{
  "n_head": 4,
  "d_mlp": 1728,
  "norm_place": "pre",
  "qk_norm": false,
  "attn_scale": 0.125,
  "init": "uniform",
  "grad_clip": 0.5,
  "doc_mask": true,
  "train_tokens": 861200000
}
Each number is 500 + 50 x the weight over its row's rms, rounded and kept within 0 to 999. Layers, rows and columns count from 0. Numbers have three digits each. The size before them is the row's rms in percent of the matrix's.

# layer 6 attention output, 320x256, rms 0.16, rows 0-213, columns 64-127
107:549450580563442517496515510432489444528473481547508519541539476544516558525529398490428513442513441585528474492511537479480582538537440537474325411527496517525589483395469474476486663590491541
100:539464569467484423433475522393472572465418603522447491545464487566387562542426420549495530481536519560503518508523360561479399457450493433468461503427524435504449477456473438500504528499486540
098:472545524535489518487543483390453432458423444600590573494461543451487526440420481546551391491516445605413431511538537432571588537524434565478377494487481472493504626487454501464456495533570552
096:500522527389486496470479490494491536463427588584519513487448469504587566418501575494497468534460486601493493486598474439511544486551513587414441474572478547478529570558551438491483497516495414
108:543557551516555410503465544468433446477482429445547512456529487503597556441550543453459513481518510491573615601512602542531515507451496558472582531422498540489557489534440529538553554507491477
118:439531505470521476546522561566566430570500518515422479559421503521552440440433533570585459481584463504508496552397547548507553476539471504449513464518627481532493642432490478512496572485550435
090:521551429510508481527444494477582450542539539486520525528507570482552424445453465458560548541579540451469451526498420533540552538490426534490603587555529564537448521425477512549382439496513513
095:504446552605452435488487543442503415521432498504518559512563414449496530471502460562541582407523491619505512545542478517440465468471483467533508544402479485513465493533509522418523460494498449
096:386508501532464520464432452510457534512504577496476519440485551460495423494574518482487421431374496433495422484511519596598523475431551549467425590591508433503460510494509544573451549516504557
106:551488498508499457466418528550573510537419491620491472481582451452525542402457439535531469530429515502418519414544575508429550498537558471443455431555496598535431567575502531547507560629549479
107:555551433462534454464483440477543451453546589505460493549453493530579432442481430473522521456580423575499453490505401503464430387459493506427458506482494576551574531538548569502505520569489479
103:492391531528554597385571451442457514546509551402461487442513596518564564514514501583567551466493517501459469450516566583491475440578463593470530477458544489624512538439513468556522427530523534
100:505502532592456489557548516468558521503627425483467501494450518529567466415547480543482498364482495473455449553539442522473478445478564513389456520523594570565469527531503478483481519474543479
097:510556425442516465565546493486554428528529546539459437562570531580432475550527502511534556537581625550423506530494419555468445527523519483506491534459587601529524494461419526483501527587523446
101:454570506460612543436518582421622528452478471568433410507532557531518492450475522451480434439495446511548509375503525521538506431509578528425446447572421599564511452501482487463536420399486462
102:554592543478480450400452459526402516528510481476567435486522412497440459477431536600555475510554481612490573462526539552472513550531524500537445514485510512489544480496513512550483512505448439
101:370612428576544481471496457493458513545566544448422545431484478491502499490417464452462473485412450502496488435490427461498543353556514499573456509542371537486521632460498489383507437471453592
105:557441456445560574512410390534553429451555512548486547428479446450595527463584583450452475505490555545394533469484563511527566437472543383593484552536608542477484381534596556482529587551586414
102:526547536469505433558531465535519462517426502566504420525477531529517546492581498602513561460459481462474463493496495525439532482457577481467473450501418489525496421528519419468497585526455501
089:409589486476473468524430540477495634434424539462543461587505524488564660482407486497530398438451478498418554498431458512595609491454636478565478567488504567500569484414492432506582504511476500
103:460547395557566510533468484426436503399527489511494469470512477527511496541454557472388538435461479475414544447581549436491530462507470471522531499462493461444442486527470446490453473546443552
102:417491439472540473505563536508328519389463528483498477475546524528486497421446570510431590493498464475488569505429650519511530630555533454508448481517537448499456483376539470492534498509512529
108:480511509588427527525440435481440528486617444430564460529541376539493511561542479538468461623477516544527500487459514506391548523551500467493435559491483478500491420506543514485495481452570445
094:512431436519472437597415451476486518435442649402529604458529478608526574584509525546473487543552450526487517468428586500421533410416566511517456543643549532450496535506448508492488524545467564
103:440492582539517498523580539529378480476603496443520554482446482564374501455482521526580380528491442497586434455605467474421518456520521521519599596541466527571502392542481473462622576575496550
085:543571450603474514495476490473504509449435445544560489481416520488551531432427485523527559485552503445429432520516461534454453499408535581506474415496495476494569481574457525478528490575552523
108:477462494545449515457556574550497496501395478574604549468578548528571556526463496493570482550417558510536516572466535490437552502443485585550600515523551448525488525480505436485480463472464413
105:397462557436554399475493501558439487490552467543450484477608590457554462521511465570442521605504448514548514480469660423503474494475480554492555451429558488492497441582429552500490523527449628
095:410485493439487553431372527431540471494461460476492431476550535508475522574504555546433397442573555484404541455483453631436520464545570523562512493415471592575416559464494540533523521460582491
092:518506562502444596539584489573496481517581538473638542541400484493487552497522493531471366486506479454480437566487600456379470450517492479550472497543480462389536455569478567429488557614513415
098:475553573476462529548496472474498526476474532588497467567458506485593469508442451472514440441429463480510521478464515492569530461550584416542518565519497628591484555501475425548462439455517455
090:420538502464497519469458609537494501459631540558450407543590449466491450476548476488441527408522360495502482591550467460453486503484490591431415493482462510594562498566412525526507407543448551
100:559412522591499500549555565402493462575437564502462508487524468512430422505535443471501438523473473467497435554569591482497475416490433430377391499627507496424545482591430462523388455457465510
100:488480513560593451536522476569503469484466515487517456475430535530560563561506520507504446431489468410526486458470592548508489471518576364506487480564583516469568507479525672559474596516569533
104:550456520502548404484462499533502493575502496570524472468510421480443414522492424421460508511577479454491591447521528501471546506536525629510451446432488539418546415533415455382493483485575509
103:611451545482469569497541412594503532505474459501425586470597478529467519535546536481551429470484484443513549388493419510509527449374454439459504468570525503556464526561578553493574549560605483
091:436461520492507500470531491415524429555473443535500481500441531421534503525504539471422480551495480494541528434515547434563466469524471474475474441549601589496459498454537485531412522523487511
102:499589441426515452479455550523624540503534523501524454520568494606433562492530496519559446425499478589518471530483516486430430497557486431512463453514532357547541530539490567430519569427596515
089:530452463545525493529449530500468546504477493535576496574478528555518555505443431512505427591480622467478461433505477473498595480412545602420545538504416505464463549486455453440429494464494448
089:416579496499513479515555527502491386558490381545488472501573546469462562540471561622516410421449472513476484542430530489507524436497509484508523525475481479536513462496430550520458514499472562
107:529518425455517509404480506485544568584489489447474490481574455440602557526413544579527531516556526554499453493406543479517537400442513559541556473488537470567532493558557436425533556522534517
106:579506552494503383506579488429500400504446461501496488539601417506598398520551549567515505479516491457481533451577480445592528444490584492487493577389423465438472456453557492434495549495455531
099:410453429505556472606592526549581455516477487488500582494508503512427488476435488534435550493490500422498587474560448505560410458478533375506591520449550510511512549511519490449535503534502496
096:497487527519465546465560494425478466502506423543422526543541485552455511426522602409507452405508472542510515515480563484578492529509565420427509512595522452528546550507561513406499499597482529
106:613382428500516536542464442525395468511521525498457524490522425443495456586403466508542533457494564505553649558578443552543532557527595514527557522518528503417622466566518493451418460469483499
097:571500408509420402525442499387458487476479483507474540409513475542473518488579418478447389472534484488469550437508616500465460544549440566492520453542561448404481538537480406447471430551588541
106:455579560572494509511458515461554547429570526483499477449463529424510476497540548533513568490476481465466480422467454502465594445493509502548503535553541544487457539522419463522566352574591465
091:469450533431495460468445502403438586512563518439490495504533542503433532427514462456467520520562533406602507437566443427552459428533452505508569420548509518568508502501417511464558448386481482
105:638475584430599445531537512487476433571527441497511564473514512549548547469426499431519425525586447478419463545500407510544527501508521393525481446506529506513571472574438564460486445480536453
091:481561481596591409507492503582603546507471481427469531495555514571481487513536525481495509518450582453586535496466519520568382631515480495377505448473480588570483536464505525608533493557518554
109:423511468496464452499469464470442455467486498522456482481609593489543504448492463514514489650485423542548467530551450469483424478541397441496459470503530535491446506494475597540453472565443478
100:452431497514479488437352460501515523585606505472416493325445516493506441485492562511455466446526472529526583501484562584553527407478528548502454455474566532514530510494498511420474594478518517
105:506499623504467467518519501596511535531499418469423526576513441503467520514462607495520478412488555568541445416498457585474532449466517521401536503461336525575481536509515491518499450449482485
104:453499476599511461612484505483525401478606532483555492606438513473477489454472502534464590472370564494505521431490398480565446421485498491495493483470479515553517498465451496522422469502475485
099:545482441550481518457451565513461567464508481451502551421445477440486534387470530628616477425499554591463551531480541621468466579575562445579529512606543519539439507531529515401523388616531526
098:417515524501576483459461405464629448539479452430436517579553393526516419525637476492493486432569403439469511550446376479443628495512575484506510519392503495527534514504493433407515510476505451
097:432519493485530544485506429437436539435541498528505493530551543488490407473534443420544560600486507555424558533554487424456408480451491543508508517556510459498499443518456455492516454483464486
094:472490476569499487588514485538472514494563510545445471404341508479478477496474597497403538508494484484512515474562513412577520514472520370452483548504536511452479589616495585565540451509439443
102:524483546560479516460468561509541499543464483406488499463388553500639424439429468466444508405530419419550440511483438504508499495443488560592643497547537533629462483409543475504417448540572534
094:523547525582487543497490510505444604449582542514546586473587479556511597460492516510487454429549528460575470496496369528445414503551474450407469548451553495513540517532532426542393538506435439
094:393480517456497406450421508575580431550484488447559591564529419540492436524502460534612514605414505454586432548569540490553540451504501577544569556506496501490508502536437523497372467470499534
107:519504439506572445566494499469453540408481451557449404502471505551537460539480563476486586483430549503508469589546503486521508396539558440550493563608466440520485492544509496448510500527519429
094:496546412526462479471552540546425546498442455552565506453515556485546425461578503439510509498475468466531421462558585498514424539497430480446496394612448478510447493494544497539494524480559570
104:521413466584511473485500405475549485451499498537498496487551543591414532477487522419478477482522445527480513456401499520530541603477474510542520486414532493567467401342487468415563508532530574
104:557556437450522533515548584493503465582534514492483497501528497449515460450607513470492506550478461491393484547490481426608539512506542534437523391437470503560538542522509522435544475553563460
090:439544520542488445455518427455484428455532487515594500589491651534468496558533474505550402414410506364551537595559518403422513592493415583528454509495437551483494496548503549546438487536487507
102:565430554466542404569483436463500484516470500486434602595400497468563508527599509513376534524560549468490439520494597459470450478572510564588616530447467487487523572569493547360548438550472506
106:486549486472501403499492521540519474458544492446615421479568568516438516506466433433455513585443442534472497551434521505508548576404534569545491534473502555463481471418464482522511463443390526
099:514541524494529559446413507533516459458478442427513477503416454449558531486587444354460473507395560488443526450437505463628517484462502516549442509587530430581485556575552507497613396558551476
094:503475462569476547482473467441476463557594504533524553454439475440506481514545454521584478505455569478508455513509465464464468468545530497506521452535507523502515452375472571513541499552463559
100:492451486482493423513535546583620531559468501559498552619527639624507489461500538437541484439465500560462495523459424467535487543450481564513545567498443528539520479464559495582571554575484420
101:544566436436463551456496506482465416615397488499477532611506544472542473430479494512511534565558311544566434405498480469410531427563424500432533429518469458495538549538517538488483463549464535
094:531469603533504537483490472458492601639518543472397397517455466538575520537458528412516534517503647467549431553527482505414486492509476497469494440491500421552456509546483408452461498438489534
099:498495526499441466507569425507487562433593513595546476484488442527504410568460470457556500576538592510524481460510420532510472624558497464518556429532520475531426394454498499433569536498437471
103:519454521512526528533422494481530496534571462425393587600428389570444495579542489543379503518556523453621507448543569571432617493485481450572477491444484489389514459583510481445451530458489509
093:534481461494526523498532514580506521504565511511387446487471482491524432469429469589495587525560439538521420571432478443432514516470524510461466464466487474496479435500461483474515601605520430
139:517504494448447600517563526492505558514442484556558495510410503552449489500452551569473534484508575510565409591570487558448555553507505558475467574468485622452499539562508427514535569543428471
093:527465500407520508466466449563600475472458563520410428554569575496522469494356494488551518456513408513482420483546545544440394484471525580417463451489553454446479544468469460479547544568403448
099:554414499502473521463485457401513510535521470528462555497466517553573431549519468411504436489490456503525521481505386466501480517520472549497434456484425530606518422532578571559377444529444507
092:517510473464493518517533503507493561457496469534591542466526454508514406578602607464476434473633438454537515432588454471451590500484467573496497555548420585508485570514511506545415519522555502
101:605492459446583476474608450540440566526451499508490478414494478380459474527460435491573551486545540536601588505564394581517495521495543487540479447461531452524514408495538458429513504500555426
095:539511495413489466513479449499503432540520469492544457564497544451359450471463437458527395464553532501555520508470524510491448628478558582497458504501502514492496583419539523437541481556475397
099:527444570489513396575493559486499526529507469527420573434411489520574538480502465479597505499472450514476389539528562510557518449486494496468544432539501558528488485550457471498566453508523513
100:535433561555424468466458495505593502521549508490478462596475438410549497551523508536509533439543493510529502544501502561455536456558568532471581523436463457554512498559517571507500489413505396
098:452501544485522579489511434451515409500558540553584465440455534558491436589507457416479501586534508541555538484522475562474485448583563501511525575545587556577459493430517491435644446508405435
095:532423396550451539469462531507538505449547538444516434603522484530499588437468488471526415490598476554485536556586478524424479541532557515475530540492571528534490477526555536519489560542469397
107:549516379451543531476537456485422497420498501535540464453496496519554428575571452480505480511510485541444578559501581597466406576489485502438421522506513462530503605468495540624473428527531559
099:537490515528563575506480504491455581524580526559501512598482482538519542496547393471550542497499416416472417493484428461554505501497439397509447394427472482552420409525540453529501563446490581
100:506465505439466443549495545496475488531502461565514471481481509507593519533499463531468547411401509534413511494538521422513424403474565385559458552450439431589501446503625520485549554527358500
108:432483492568487513534460524487500521491579570491524535547498555493520558513604510456487513475410442391342441486524512532486434445415439560499451525518486500466431523519525454452547565416575441
108:554523433477517494463480474453564510480431461584515524531503477489503433454553487616510600531432488598599606553458528514505522546582487563460495366531377535557520563486652550479468488562540530
096:454433581476525437421478524468489424509495594504585496534461448458490572522521446586482463484486442530513442589547509550543520465607477422445378483463468503477459483512468526501630494484428424
091:507593531565477601473502441476521516533443450389445544523473548524444557474426478567484537539641460594523583444517539488552563479473486459525474589504543552451462473497504481463575466465419390
105:464443464546489449484544575545486566490514498435493480476439462401485588515472409441455560481516490462482516370522458495440531574443424485475489551456414513504394556591526453477476527409596523
107:439539430448460543453482557531522527410433574478555509526535528506446506386506372523473521453514440549552524666552501527459492478500486518402401519434427516500526549489385457553553469482538512
094:529439492504419502549544567501464555496463470405572462390446571449493535582648589547511430495508510564485500506501511492585477552441449502489469586485434429467481520518480492473452610446521440
102:499488502457520414422428487521571471476526565433541366570537488491523470513598493427540555490485491617503462546484489525461497450578580548424403557437416495495452587495436461579571574523509410
105:481541446369489498470485558521468497400572496488434501469499492537514490419585459464528434504549543560485488400467370553499488540503548516470528438487540521551518507437534471429570454484574584
102:437561592422459521561466472409413503486480411422477435431476501445502494533509379545514505472568667497513532447438445438424561541538579506476550473476416452462567414517516413486442524498462456
098:572450541592513422488576457494574561496501595495472540501534470429511471496540484521576517615463469547446456399452529467476386529491576488542521498419502465553500427536444524493562491513571462
099:500546481477370522450518484480513368544490510501484588545577530478482399418545528467515450541495487532508471498423431550506501456456461580374551486538497530451594502424530504512478604476479472
111:518525543444477471504496470581396412478447517426433516426603492560540468548535495573514577460504469528553447471509508444461427521511561417628490514534589563520570403491605527495469472574491581
095:463460542424572519495486555511443536535373473550556507536475604409538489480539547371564491530503431449464523497512487487542483430439484588439517424524476432571471525475565498641534416550455588
099:569456481510550601517571497412493514507524419492482459552533483497560565565385476553555604458517546443481450480524476446426513498558541469613499518519485557459497480504478561462562588497564486
101:524512385478535441558464454440435522539487536477413487561449506491562470426456606485502467520536571612445485522510478516512553494506515496431467472494444474540438517641501554553485588546474438
104:515488490410376493444519494533495539459496462518422516462521402498536527442477489522416474511480415539530535509577524482440553481567595460515456444536443634450459469453431514491519558479496449
094:444420561515531582412578581447486458512442437494436485490431493598491465497529400521637400452504452491500524605588483549444498557596530568494579534497410583549473497558485581486502463568570546
107:466514572499471564557595577467556493404440502469550524502555520530458538527467459515442509446583484480489486550474515452568466497456393538477529469366391531516497585503462507527510541546555514
100:518444518602417429511461574503546509403509496510455478470529493496503524446456482569435498463571517571505469470600439594504540480500526416521468468488557552550456428568628509421515632564421511
103:508526536531530469501520462523378534573572487394514478402506476639537490426518517438466557448460428448431468590528462505517500490473437556405535370595493593469540513536524550544480468527451514
099:545520506518467589497490600454508500515455540512562560512413477524420494421425512468532595512543448466557461449482568523555414389525509586587562502552554545464444460498508456464523451473445547
100:429462498468503502521512364599508551495373493517561466419528528489471429451545521509499511480559511523548517465515523507509536552577493486453313541454438463533465456431501543594472571480392403
100:489478452551448462546556465552569462477505488574439472589496443388565416510543503595541531547518412501538501535512567474521393535569512605428385469463452504447503586481517454529584488559565533
106:487493473501481437482530498528590547533498461532465557466508545616529510479563405470472481371479472483524444494556568498552479377516468547441533532539573487522497510458532438554496572516526476
109:464468612516448452551457543405523545562467575443558548494459495527538568549526509463420508496386557532551488496526499502463436467522444507578471482510498481546541505543471419572438395467501495
102:429444607421461420553409612522429465456504494489471393375467530514519547512526554541533529623495467465573425512473614462581557388471489568404549466439377572439531453499552478481481565468440503
096:467547507459440424492443460573456459649443534485536542455470534526533444528496417506473507546578469542560469449425449472502537474498603590472521429520497518466530466474544498460421498457516557
100:469473556436512521514477484572552434470445459422471429510418548520513532612488460456527509471578488527441541491565492477553508547521534345546474574619555492534508540561508449483469453507432463
106:479424480556536539463508504516468445583503481640483601473540537394502364566472487568509560490515510551534396503459439436563480453502501391421487499493554501583471462422550516478447473464550554
098:461479509582484460438380524484464516417499534574510511403510591489534511529508589505514624510575519539503450598523467495470412513493469535423517445429469563457513466508446467468457485459504462
102:516487526603536468499541597489504473533456521517513528516484391490444491399514412427453496524521427450514446551482524491488491445383487531472538507539463589469529354508495524513564468554438498
085:461474474495430554579494540481485538576552480470498409454563555492529526454464459454527463513514496491519471517465456450579604508507522426641418468390490492544560534558550468450598486373414570
098:490556412496466422439502451480412473542487421513488526593557511474438425629530523481507389472497486518485494530511402466484594504545576389543502459586484493465498441528592422476448452541460435
101:539601521474468493430504503415472436511488482491372570486519494529519483466567505489571500522489539501576498425489391492579499533528475451528579495588471508486406523429503491555407512611501528
101:545530406567531541440506444519567508561534527538588429441465452518505413591522569354481520446459501424450539457536479500511539533516545422427507456480427426540480523605486526502535558524524436
095:505509438524525497446541512540409404527569500424502519560492528539560541395458591579532521466561484495457508445446461506635454527508535590563439597445515488537553580509465448468514432462501502
100:499520414451442514477492504564460484455466475500526420451516529534435466522452525518598367465518553475473602504551521477494496468561535491573487468545529448544502488494507578427572544427465461
089:511500387495502442534490610582418488529504549555476559497545510483528513428454509429395479511444540528447431495560566479411458440573539429503495489496566555547422522463511527529484392567573485
100:453478494454463446494416564523500505463483409541483524579507448508476444531414619533503562485533430537440515570472489446562494534549483307518499471443429565406536492504520476476413489453554444
097:480565527553415516507564521483432632426513461608470522513471476593553472488511520576491541514544498503487516475541506454496505523504470490419501506540540548427628501485472525537490436527511584
096:509450528466538613415425351520512445546570506525560523498562512558527454458503457506493518447495460549528497568568573467548434460471595454538420530552531499465606380478559562428475508544423432
098:548354510534471463532438516514542453521490446579586515436476578524503563493425483470482497523497460529418486530549510520520448533487494516505507488460603425492601463416561521607475564522434478
107:539541617581567558583564466512566495457582452451526479521428528481516514451474470521474545411476489468451617491515517555505517506479513618526501411500524521466521513456432532489568492615440416
111:432551572482516508535477473577458401519408478534539533562438489423525445509597470462467425463528427509524527465488530426434497427514461557521369437568451518488428460457418440444554478496623509
100:531473428550524534554511467450483520483512616518558448508488505530439493403553395519440499508533436517469454447401447397496537425471455545499401513590504512506509527466561593431447532527443483
094:448496508456488473531485464532465546515617426632504521516505517548504497504498464497584462478558421510444474556470530469542483555399531495536637523470537464337457466477455526473498500518543447
096:466541541466546433509517484482413436535467492426505501418476467531524497607483545431533548582523453428397499566561613545444484528495478481441437507555531469518470501495405492527476505472462462
092:501518569413490487421569525501499522501488473548540493469541417541541440503542534390606458385505577517508467575476481465540417472481532492509565494443474446422579507579508494470483521501379545
102:563540562466550518507486481574571474523567492480476483497458624533373477560458528544473516506607602490576440518453472519520548602555488570500476420515436446506454464433456537465534496489464408
095:631508456506498422520540464501538574615437497587588536510471446422481458483443545461476505480543382512474453467476494488610493529485526482493432476475538483474585544467543560494462498430484595
100:506473471495549459531399525522582493496422500528490546393570449460484587492448515401524477467557514575528577404495487520428520403492523485613432501455495521419478454525588480435520526502610467
103:472503589546489493599520548475451579496502448465492572427524584531554466494414487422487549483558475484396467482423598552482575493473515503502513549473401416458451379529449592444492451393512572
088:423449345432547420440510415519510475460505514616497491558503463544365508530502544447553458580443525403527592531463470482488479504488395564523534538499537464524522561463436463552481562483456522
111:513490472467569559456546470530532409540512523553417437488488512538561560515543461519376570484522536634443480446553495466441536500528480434529432404529444491421464382585520414478454525486515584
105:442422550583531509486491592578500492421540558467507490451452545506420559471499461596417446485493451477536456445511575521517503492516495386581381521462452492557424526445487480447542523526352512
097:511489519430561487437397504592432476519536418452504570472539468512417431580506562484468535469464532417425487467508491463432482476520490489544485456472604461474483512489537419508474504508550461
105:495484437487498361513539568499500388528476495547438440439500437470538519547559512502440526486448504598523621509490530509459436345502513440583532451494417515513490479565531481473503417473493559
098:492500528356498527470532474591552464403423419558478469617449424523494469460534587429459479489478487535463528489565480493539536575541511545562500585473489454453513464532540544538540528542488371
096:582505482432592486528502466497406471599456492535526517465394489527519546481526422403508513400437479548439424590395510514529592391448486480475399498513451543453491537568489505459512515504504529
092:421497531467580536463452583497609502495582623501496481571427523472522568493478578614487473493544447501583468484526506518513537471539484434525560586539553514535596463452458500491461467609470511
098:478533482473538563502525504477523463422531474478519524545530438473603493532448549510586519429487531471533520488570508438517566471504565540462581407541471530519482437469441451437547326440487485
112:464479517498522451478561424512454464423449475478450474583503525529522442541619541548487443468479508528487448464481450482520502523517514534530601458562448488482594459545511566492561520554475499
095:523432530532591589450442489430466472543533405447536550538434513430472450395488375503646403541566557436467530513504517548513462570468500583550399529490474481505519519558555518427479447566543515
096:552512484620526552593474558577444568596516509483533461527490532487470496483482432484499467575528518560481557566403566435511515463466474412544505514491512460467479551541533403524427532521587633
099:530465418444485503499523490509546439484505490520470551448530463476474403573528432547535557532547510438565525433420528520496455511543412471517485430434490552413518451503567420475487421435579550
098:522520488539496484552463475553478520459522521511510588552485455407441527439420480487524488518571486511494577485575500497492637411461549523529457410481499489442542522493459477518429524459621441
091:424425480519571514474585502440433505409506445604549470543532585512593415519490518426496467513520556449564574521513504362420498506500488509486464517600474569581561482496549528510539550522518535
091:617495522493514540544611558510427488510451520533536420405551508518494573510463555518503500473493381618522543525478477447499528522548529479466494436462516519488473559531445644519495519422559543
092:502547472424408481476451483480513493496523556472531529401463483507554430486509462531470376630600484511550388545477492495550456562477513504474519582508467542476456523577542456479528444433558509
093:469424445466467485468543498558530462568454455489447416455451600489373530498424513474619371495473480533571681506419453524511512563503487488507455516412457451550543573546429435532550489485405461
109:525547628513643533444457440520515457563500545415619451503431513419446484542505365442475441519533495534526502504478479529519579547517590511536503513518527506546518420456532462460511640509563397
106:455541477502458469573562489558485422455606455508577525470593510462499419517600526505555495452525491515575592466567508539496542481482493512468486485486457449529437476543532545527522530526493516
101:421473514573487473490519508511519591528475540453590522518423495514528501552462679494452589662532456485514475545547467473540418470478498451584530529436504448609467488525534460556488482537481445
104:429522547531536486471582587450463460504471504453495559550470575587488519494621510451568527567473429474554473530469559496498507397527462556454567463514523524610470557502534477538540534373506467
100:448451508460451524464505505556490435537498505503481417499537478580587451488468456527522494564485380484541515469498449535380432459472419530498437502532497529508569552508491481458377495608494435
105:491446517532557399492530569618543510438516482529480521473564428590449415498587466511558438427542474522456520535557476538443541542405482549451525512505448479490566377505549517458347463554399560
093:481396532473531564529445474537509507464524468503470401462466537402480481511439503490483563560448596506475438504522523422446498563489429408588414516501467493403491532493527516504479587417547443
095:520542538556572514586507533504579519470504519603568490516491466446507474509509488437557629543494485518404523555423524536529609508556544549594465491470510579474500523524506536459416546566368478
103:367403422533539562453483473463435595461512436422508527546397464470529517520474439450547531527515490407516489480469393508547507502542521478489447544565496453516478599548488483560438471457555558
098:456476583508420527470555561514481557554502574553573540510551450501478616494565470489494494563477506488494438523533461556460531520493497560543422463521513492494563579485503450477662574485526529
097:514462559566468515568514532522448563500537547574537547480473473465514584487495516559492457515580581540449502501596495499560511510580474376614500428510517465484445457500503483429513506451595513
117:457480523583520495568541563427512544389513534489369531439576504437514445503442611419509444569629535481505450479560500466405441482520503478471466577497499453513605520552545442560465372484463425
113:534533443483550498478440485588556445467489551545484575542502454430555494504588542564466554511547511493460526474502488483567541489395502439480531493484535427610493524562513492418477465533416467
098:468556448380496494514533492575525547524439530522647499550340564499421618481507540487519591537425513551451462568494526479361486512515388421580458538491503399521546534518509531544505539484452492
097:518458466549552462516469522504407546540454509554477470460433465617449533550522544520449477411464501481387522495517566469529540468493497435507514516458510521457518515469548609508473435529442493
095:508456450451536646504540557637559437481474562446469572532560472472511477483607477451451553521480444519495453583439462560476500433492588501422495489515542555502526558515522481454452498479572530
087:555433477557517553481514563557498579589461581467439527519471531515481503414376497487478505580404540523517436545446519510515476473462487591531519556353527489424534503486467463549490515460584487
092:449514471419452479491492412513495478392514530541537552556539469560524520543574363457490518497515446502459541439598515472438526485482534558524479496550491560451525461410554541521439545489475480
104:494486494455574484401489407510429514561505431541557563475500550623439540525451535424459470444502527516440566402476452548524515497414350451528535457580540504511459540455506611477456394533446450
105:431422556545467486547507466577521545552405535576580453495431405565522552485498417546508455525477536501490373497553573538495509442524477534492501523507492478439413420528447559592453555500450460
101:387453428553419573490524540490458520473512478488575505415469502501473571531420553495524464545458470494579483531521575510440466564509471439481550577471524520359455539483521435483578592487525527
111:557478562509444452565478530518483398537474556498482586517506427598519460468475568507524555454498481604534446475555503577495541368553499430411517439516489526386561601450434601557473505548569437
109:424528520506493457440530484488454579443565463496498517444408561532532528435479588469555463580507496542507500497532454491521422435557433494611539543596482486540509495595543508544478501517456516
095:630512548513560500568501510560403510534412465469483464452454477462442463563413495532509472521437476563500492495534633514557493499532564505488527507474459513428505589522439542496476488491508461
104:560417563539380531500476488544422565553525454531462487465541539391421585553592564495446493489527490466595461536555491567562423518478544384526512559514397510569553457489541578544579379546409557
103:503502519422536443498435476501487507556597496475542421479488501479447459457583566501535506505445518618510497552465517539453511520519526543514382393543565443512574520433503521410482443505503540
107:475496522456456533540477539478513548543445463509450462490410571478515504503434552528489495524504586553580566472416432468537495427490495395512513496432397527589374467482519537543560465504454517
103:466418529555564517508619521484434552589504523497486565384492627506560595558569515452529501549534499496502463510491480499506446426518428539481442502447522497514510584556481547517466628466438560
095:470542556546482538506480574557461482394536388481651505580354567437408413533460529488495425473451502432472467511537501494598481469470438478452524463481576419577505441509465483460553526413508386
095:456458556475522489459483548420501445471474446516500438444426578465614515459526544539511485478521559531442376539505484523457468512467497482489564491556452504487440433426473586479491614513535494
089:512526464548541529483485564358404482598545516537502371443535436467500504488553520502471411468564463507445560468410484515483475517510555532514483485473439387513550533531603560406361598517457526
092:424530530480366453532473509503467470468469529511495539491446510514516498474425499482527496556559504456488475492602539470468507455557541533523494512605481442497447556488556479488505557517521445
106:431509535519511525478469458510532507500497419470535475596521374480574431489594489446476523431488476526421493528512499505587550435421540436483530582477573485502510507487578482457433542465517439
097:529562440496482505477445412583472545480490508511515429443485508492537400572509455545390457620518608508503385565450507484468435449440495503474479522467483392516475555547480581471414562519523427
099:552538554469416457511483420394488438445427537483534457472497477487440517562526530536478436483507421443537556532459519529522531560510586537549538538416505485433513446489523468430501512554568528
096:419473499429476515467519451438545572452520484578498540503510486533453413512461616472433554493462486537458561628542510567472573472524542529476440423480393505571494505469463546458568514540506550
111:467494576491456480592599426606531552492511552547558543538604528522499498464515507624484605529470530589441452510493465495565458466527462458561463528487538504554444479513457486478503449518492483
115:457504464434518650532596494557419531480489516501458434550521490522342481468482388535459590527507440603497402559550457466409403526544486542607484509509481404452495456525471503456452560605472501
098:441482547470584522583545427496486476517506497470558469456627575470586529417496565496492587449564483475522554523608535457570472601529527483516406476503562578395528555497574492470489474454599511
098:482411477510475399499585592420530430580594606533532548549486433458478480495492539510465574402532444478521481474501537499484459441466400372494504539486558453541471446449537524475488472502520460
096:446502506491449514539549548538524440554572524523484484471440516569557512469543542380443528533507460521484444532536447578539453460400479480509401403438622615595571521465542651559479572569433484
102:496518560500491416563461521483558448401461452607524478533445490468533563577477422425456480454468430486471533433549540567466460507374457574583572510448563482500460497518519472510478522610452541
096:522500482500626513572455477535538518537500389580503599461537550481503546583570495579495474638466603461552546400412511395486502470496374628533538442458537462512476458461500476447516514525520538
109:461534422476564531413522440551464515494503456494511561541529420463529475542475474498573431523489456564525456543491470470532540520515529538470537534517511363604523531530437471481506451532468484
100:420500498526528619496565459546475509545625492546510468520390518461482484509458579482540495494489519529499521584541474477500405458615534445466476619500424528527581547489453527515485485436510528
105:468506450576527508506408586437501532413508499478518468486547457578395567495458495425569576546505541581477585495489424505482550512552523472595494586520462496539417566434429440596476522479331481
103:494463515538590524515460528517475468474488459513498415445452500518542526514428410444445435583486473515501541533525513427501510474513540520492421453475501482602525480507511592492482519504402579
104:418575475424463471441447433519453383450486461511639406525506445516520396461436442544442600493481454550531534544438411377484586588510516513426472573512427516485507495415416524446484420647568551
099:624484493437529475494460437541484561510611499491474467446562458533436493495428501543510463592492519479477460523478560473516548500420503474515462459330461556620405530505443505449508429477594554
101:510514494553502544456497535493470448507416460501528592549515517468508407472457505601498503474617524487425480596458467462556519576528463477532403497445464446519599393548510509485462478437555489
082:485408528537453545517522509531511504454453469509573448466507456502440429398504459479432498516473517540595555562520525466450498547622489518453462537483379487478437546540598440551515476465468482
102:441481545501606497481386504524531440469534498527510524441519503567576475501539407529520488446557567472506535474565418538528567509513501570594428488462455570504534497445391529555478509572462480
118:587452448632414528539499503500539578524497480515464525418488494509597516546460538481515535435517558468483473515603574564538616555550576436501508532532534501506510536553591413449501535491535462
103:453558412404473446533497449465512494498518425525541459468553456540521432446419487458426388520539518459509567452476546489531544538519488551423421528459537388469531535481545470448520495514523474